config.toml
n_layer = 9
d_model = 160
n_head = 2
n_kv_head = 2
head_dim = 64
d_mlp = 640
vocab_size = 2048
activation = "gelu"
norm = "layernorm"
norm_place = "pre"
norm_eps = 1e-06
positions = "rope"
rope_base = 10000.0
rope_fraction = 0.25
qk_norm = false
attn_scale = 0.125
bias = "all"
tie_embeddings = false
parallel_block = true
init = "normal"
init_std_qkv = 0.0447
init_std_o = 0.0105
init_std_up = 0.0447
init_std_down = 0.0105
init_out_by_depth = true
optimizer = "muon_variant"
lr = 0.00654
lr_mult_o = 1.14
beta1 = 0.95
lr_head = 0.00609
warmup_steps = 200
schedule = "wsd"
decay_fraction = 1.0
decay_shape = "linear"
final_lr_fraction = 0.0
batch_tokens = 16384
seq_len = 1024
doc_mask = true
train_tokens = 87870000
steps = 5364
dataset = "wikipedia_en"
Each number is 500 + 40 x the weight over the matrix's rms, rounded and kept within 0 to 999. Layers, rows and columns count from 0. Numbers have three digits each.

# down: layer 5 MLP down (transposed), 640x160, rms 0.039, rows 115-152, columns 80-159
# up: layer 5 MLP up, 640x160, rms 0.142, rows 116-153, columns 80-159
down115:539472506519482465451507545512533487511472542463481516479485505518498385521424467487498544549516553552485550476547551547513538502550506509536498501511547495536466544450473487543465519494528455529571545471546504512513461466516490469485505451
up116:519496539535424597474502500448477533544498464487518458505525466563510450479435454487463522482542485482465481485558553520491541481577484507490560542518560475529504478460459491611514519558548475477485509483546476552480528484507467498526508469
down116:474513439538510431428471481443496503463507434422372507555447457472586407513527539529543502542482504525459586471465500487425525594494483425533525523445485551407435501506563507470516514481489514457477526488455581509467549561488468575461585516
up117:453484495481544474497563551428497500541500551459540505444466489465565500496424496550499593412462488551511522492443473501472478465501462533480534469482498471512485470505516490515513495409444504499547465524446449469480474497474491523497574503
down117:552485540480542489469511463521519480512521448490444526485536566510514442476528487502492493566499559561466486506537545503506515499488480486507476516464494526469489471554479440482505529585478513532451470445487493518519470511514467481498429582
up118:512520510445533463529546558476425514423515576517512464500442466468533482590451470551522600584469489471449448533509534524520498569544468543461455526585557480507515493506425492506487463462427506586421505475421436432513426501535545555468428503
down118:524543500562534509483533483519561470581477461496501511511512524503435557538559571469463427491527551540531595447457465512529488443505565526553540464442446507418455545466515469494489522546542514463573456504517478512407495484510470444473560468
up119:481492535511492484467549476420491457496449552567451449494531481495504554500580440420533528526533542520479516439546520465468468473529550447464534482482488539540565479465466535497488460563545496479500533535506524518522531504493508478477531529
down119:545470507494505486457497419545440481517489506526542473474490573484468514422477444587468551504528460476508541477507529497467557464552587541484451481443518524432512476477558500502444519571509473518495476461492496518500505505471435480429535492
up120:457527521492486551504469467441504483447391473509555480472475498539425491487456518519500588505479461600552423515562464564487466607486522485499513441472416554494466444493516501536510425548475540518503527477503542475460478542497501507521550451
down120:487426502507417460394525506529489487525534539473428547528498517553439478529500493456512435592495481516488512553565515495547467484518450475518513543537530391473510575507502487500427480493538438547462506499492477523475518466495467500515497535
up121:469478497565452533512479521458505531445422459423515464493486409518473622479478432522410495483540496507466517472548528585451449506447429497443542540432531477488427547466462449488515536549586496473564456535530468467527512490519458525487521508
down121:496444424461453534473455543508546463492513498492456454491496488473499515521625503456492619571523510474452482514483436510504449537533505494500537515507519550529561435517460424501431502554409465432489542441503534517533530482544505485521491523
up122:515504519503512487498475494460474513499473450467460451555415494520537488479553452558487481543482579428438627514549511435459497448499500450512413550436512470562505521601464390510474496481505503537478520491513503507487466520486545456524516469
down122:497446468480499502461562539553472538402571463524571491475540505506519563508484474484508424494471520530505430590535440427459496513476460504603499440494473492409490504483495502570485512556541443487532554566464505509475510470473494515480462476
up123:569491509570456502529472468464497506544429491535516495462426433511473515466505459499504436507549500494505481510569493565517515506533473586557458487508464499514479482466501563505495516527523504464423491483477551551530521478469451485547499481
down123:480484505549470455449507510529550522449583507573501511545546506463484531427500542486502510497464475501468484549490471487540452527520495516489528430492527410524582427453492452393552516449491471570517542536564541546514564493459501451413486483
up124:464525492463539475537452528481488577565500495483515491633476516547552546518509496504471531542489436510423484471541592507510496538473475567499460482456506548478494483451562537503502418491470506447478495562499492454524468560492435498604518486
down124:460456478479518573579474535557452496500519533547516424445507462478501500580486445417565432535569490439538472580481485492508467450544493457395463475524513581400504502458480409535476519470602426533520539520462552565498506462549544486519493465
up125:500491512476506486531512451507518523542551490520534582538413446498467498492457432447468510540532485584455454479503524445512491506538507624471521540498528504505562479453516510484556386496538541511508490485564482416463471553486473501493504607
down125:498498416512516522488484452526470485499444574514501489524499489525481532487510495544530548477462567517520442512484521500457580585475486517495505491528535522516430481481479528549483457449477498508495530544434488557493530441477540513529488452
up126:432435557516561528446477508476538519562540555470551468466469562616472546480487562510538556509533561544518407509469484485529517548501435505443569486572513449508562551452564452447453521535539488495505538577495463573583542539488504494485533463
down126:493410501579464568532451533539466454504496508515446495429521454532549512516521497533463524535505527599489451467513469449513457462575484519494499482493531470455491461463543413511465526424453461430527480534501546569563456477462395504550476560
up127:497535514448516536499479551509453577564419555437549455506462486502486493523527556516497482495444563459508473540473528522501453520542507480485491462534580498466493532522526525461515518407514533486492506496517482482529470457521517531443468491
down127:523516495603505550476512464542507524438583471559514493539491532568479538472528538455495434532527507477502559464509482526542427538473538501499428478581553436494403487446518498474489428524567469490537461498499541531508552473490530526541481455
up128:562555522477516495519482534554408510550557462484531498534473472441489498507465521465467539505557480543474482499520477499542488466579505501525497487512534519479511510519501488490559473494504538509481527515514552469433498532522558474473439488
down128:479478474548487507452473406497520497496490446521480417515561544551438484435504461548516535481421510511506530505565499474460537441519433476506511546473498546537536505453535541417451516509511394445522478526481573499584494508467551481476478530
up129:522530569581494456481521490485483477489501521501488502470554475532599537484503487523496522535494460473510463518607493503520525508489523482492459497470432484513485512462446499507503507463456525504458481502520511441472487483456534497502528482
down129:482545466532487523464458466510514510512464474482555471531453461537465500554492488512513525512426470467562529520451538470494547540508462638519484497527541524465555507508549501490463585453412487438540539525504499545562489546609512490547482501
up130:488541452414484546528519510491453513562578528503507519457507519540498546481517529487436569527546490546514487532417459556430439433555473552515529463601534497548454447512508504495521469490456429549447444430531471575510456558455494471534585536
down130:567541462595441493497483551500522419454512398523477563498544538524467460578441521465472502570404554438447439442487560437526586478542454502464490507473522489530581514463528485570535515536488444475544441526539471455545483494528473526414504471
up131:584482527519529507536459488408534501554470431510584493582617456563544553508512499481493489541444526430482507472490531446385455547484549517515592466546475508495505477524510395478468454471511530497423524515529547465480560492493467473504446467
down131:481496488442407495472531537444475440515502413525481530509438510518500542532407511471492481551524471550525560467454480472583470543460484513416474494496460518482537519514463570560486498525440507489492506460460488508519429570519442448577512585
up132:535524490464476484499420462497478589527476570463471547425557459514508488555501559517471420519501518470476486438528507500449542526445517471449564517530513560561463496456451451470524482470490531566465517514560501526504527473524478525504491581
down132:493505449508492556520456584538486514524575510523473453547493516478458499517489479441527503467457439532526489452420510474512526378514493486462487548480509462458510518572490493574473437496477512489520550433564518468493454533538467537491481473
up133:534505504507508421517471568456427523508581545486581495459507484502522474463476462498493547599556459492507459545550526581450506511438466571457537539577488453563479520546514415483496463413525444498526446517576494501500527523523460515512529478
down133:533490427532468534471585523514551522446471456544449548495475524517538457498477524513542456473487532465455521519473548466520535564541495495428452469491486538461489482473505508518572457625513511544417543473466474514474443495496564505488478532
up134:409477505462503454499548453442534603494453508563528493522532525552461452585493461524497521474427537471549493473496487480518474503442469457455537551453572453425460484528443525465423460501561488466455511498574521477593512516478484529519492492
down134:464549525541523481419524563478444494476579482502491487534481424482478506486591560539472490510486433441556479448542552519525486524531531485549475486544484517542508545502554505521589529418449494489605495511499452455418477486479586524466512551
up135:497432509444461463509527452552502514552490557400449561502479454520484520478513527480460598505603544456501514482503461547486535432451520535500523477555537500497483574540476511608517450511469445563459491520461520463455526443491497511469443508
down135:497504477497519540545483595453436556480477542530540490515470486530478442411472467533530476514415491496493486554520554461473514492536550466494549482490510491498477524455520466398485524514569535482508477510534537483521549509504466471481534489
up136:550516504437479544560466474540534472470554546528509466531469500459514454499566545469486427555507528475589435498513576524460494521522508463478505518515487501519539558503487423566453539406495522536505439570480454518575508542498533491542501493
down136:543425468463477492488505456551502481531456535492561458473543565503460525490516474497421491478464481536595632533503466568529497412473515530523480526520537493527524480584531516496507546504453524537450496492454488488493424460425418531485473519
up137:518555527496555526431562536451462555563483493487513483490449509468489509529456501522456496524558497575413521507456438527495535544562442515545514449499521524470467505469408485484504528476482484522504481461498493515522515474436477505569521498
down137:517518501481485486509476523527459497506492429492480411469513519535480563476457517480503521440481509548519519520546483449479469478498490523475552459513483394485540506469486554538495532438485470571527522557521533484492462515500481542467478489
up138:532531469408580531423406526472514492547490490559480507553496500572473486443562445515450489496493465479479425469485528455526529511512428499486482451509430424487511519534527502519500447478563468528581531537528509511542525453545471541486491555
down138:514499509519458492563578542471550495450457499453515557435544573464462450554595494436555416506490548568519568538455444483526463433520552545496477499528525499496503492410458504486487548519476479488458518427495536503459483508475479477509487463
up139:493525473443440450434443456507434503535492499456491514494536476522480543468579476500499523534466510517476524532447633455472479492473507474429411499542497566477490517488544508554494514459508451584445505561583468517496551514402494572517588469
down139:476506540466429412524499522507526527495562508493465520458512417539580491539491493543472451480483555523474501491549403583470446512498476564565539490462533406523497547528444464501527382437527498553487507412443447476460457551535515424510582557
up140:499504443449503499469517413497488561451500536459570538467578524542545464480459537505508470548552540522529485411517456455448435475487465487535437516500507523484450445525530483464474508544542523503493540481537449497395532504507507483555559497
down140:403417562559545485510461514484550493557494514540533520439453421521425517508553518500461490540502530498535487518547489554510499491565523541468489476528526483528506504488549508501494471514444506581485446496430507481543487475487521535447470494
up141:512459411495425513491493470474532502583523577519478525476464513488423495503543481483464464464436474530492482484462526458522564436422454524437523474496482482549478477448599536491532560539531491468564529457499489447461542480523510484530488508
down141:508474518507545556520481477562489576389461372451460504512425497434536480539477516545539489535561467492419547487461516458468516565497554464553516559474519533456518550528529400502543482452459438492496442509449546501448494521523521461437454464
up142:552444483500505482469539493503434451475532571447492466516508470483521484456556525434487490531527504483596509442533547505452509522457504450442531543540438489415487481565484521496465520514464422471501466496507465508533537459494513514520559533
down142:483535481574473510455477466519603487556430424526508506489528495544468598563550493451527503468495480533531507549489498446517476505530466515506427543449537533562569468441528507535548433530521532543519484479513449515477466441514441471475446498
up143:523514538451483496494498489486510437487547421547531520459565450473455548461559474495520521494505562451535570442468539419522419529510581516574522471458460570486382458513503531577546447494518538460522441526497433453539496465465488554458516471
down143:445509525487492502515488506461479468564506508429471496530444509492475625480495477547597509536494527624514462550520514491473534546476528480517519529501507439491621450480508501497512551495501473476507544458539534461476465550478463507563562537
up144:474503448468449450432521506528475516495513533420478504481485455533431489468594524523418433512564498476572538436447484529519479514445524537575456489497523501458494509505526450484510518480587511642466423524522481491536565453497578619459434480
down144:464429460423512417514567513542485589552547456507450472524565544511433511546476415501411548503476501533503481499491541563465542521534523446415542464539564571460511512499540526498427493559478481468534552498453527428443515451478482431561505502
up145:516482505528491524461468462483402529423517449551460493507529474493567524545508451524519510493476455456463412489446487484456505560502480497528468514485462438521456531441561541468548582511498490536514488445456470454497477499480484431397471570
down145:509450519520531536562516473480575497568450466488550505504513474527529447481563497516466509550547489486471529567459514524510494554462534515468585503527448463475499524581497404566447442432520521486490533517525522489502475485565509476513431431
up146:575499566484483510529509480538442499463494463496463545551467478524499473456448440517530506469487556459491541459562554517549563426513488484471474499532518446520570548524445526530520543556463556557472533534567517489488531479525550451499557518
down146:509498497486506481445492483463535489534428555449547444494550523464544512520533549498495513475529512530501538538487487504524528583561525541483477475524528518499505537512538486450525529455490445422536453469481500545503479473492501510482448529
up147:501463545438484547495535506441560451560497513480536526551480455555469486510512520478485476458546493514493493496395603552499458471532538452521482532572511562481575423515510548553523513544436463469538541471488421525506515555474487463490446449
down147:523486457532504532470568490572507492459493463518469509475478527472546530484499514477447505558465454530533496520522466477521569507484446516502512458547492488508492487486445553488440400482518490469477490511480531490472470475520523536570474462
up148:543534498480547504568452521557449446507491480507485481500573471474523450454553466496544496478535465518500542550461532488489453497544470515547477490434487449521475474475478436520577535506465524471457480464458541424472512525457468536476502462
down148:484440507538509503453503534466462494515525501492580498518549506480488514571495471502421571501465558437522511497485549529507468442431478492451501504515560473503474506497489563575484530551535508578534447549574513509518516550498502538462473489
up149:474524480469471389452459469465510438518494507532542478484516467481561544457490545498539547506479486515497545435516485491436584495533541496499494522446500479444409523516517516554429501579472551471487539563565554427486520481493544462445562486
down149:468488564450511539582506516504460499470534529525465498505500509510501448533492500543549500481527447471530478479477523482543454466515437469482445572485562524442537565438500456542513491524483510537524404437539443518488459464552493436478402512
up150:538488486448451489473434498485525500462518480508513588498564562523481490510496484461486500441478484509500528502479483463543536526567509476414525553506495478532483479509493450503484536545497503491428538450462576506482519477585538487481458460
down150:408555509584472456492462483566512495505527513519499473458438504477573488473536475462527585484475549520481518485503549546454518493505442494519510476542534473551551557406470518509481550468534451443563482498524493516547489497501528495516499543
up151:507501547548472524492527474448451478438495502470520480493489465463502469502576526448550460492542537425510564453588534513541540519507482532545547562516527547514509478444556493505439496473493523416478525540520462554568523502496416504491444484
down151:497528476517532456511444413464512473492544430563554540440458506444486550555504572482402567471551594524498558491509581489527483467483493472492537514539523524422475422488517550518525576511468486503526449519547478519515502412530470469453527508
up152:525511467453512472465511505461445568518557463454445401461522497479461565531494454518477505490512505533536493554495487501539474552477517520526528535450490444531573546487519495540504522461474481539448509522506516501474499546493503563564539474
down152:501497562525501519455469526572469493455581506499498548534469504490547486490434505387483407471517544521485504487481506460576443486487528398537507547422466532556518472576493432518536529459445497486418453537484520420482432513510536480542514508
up153:541479529465522436468454385415477514505539458520493454536446522458532580535518527449461549466493503520473437377499498468593503499514483532510513497538483523504478476486500535497488486488531496488469502494455520510573463481524462511467478519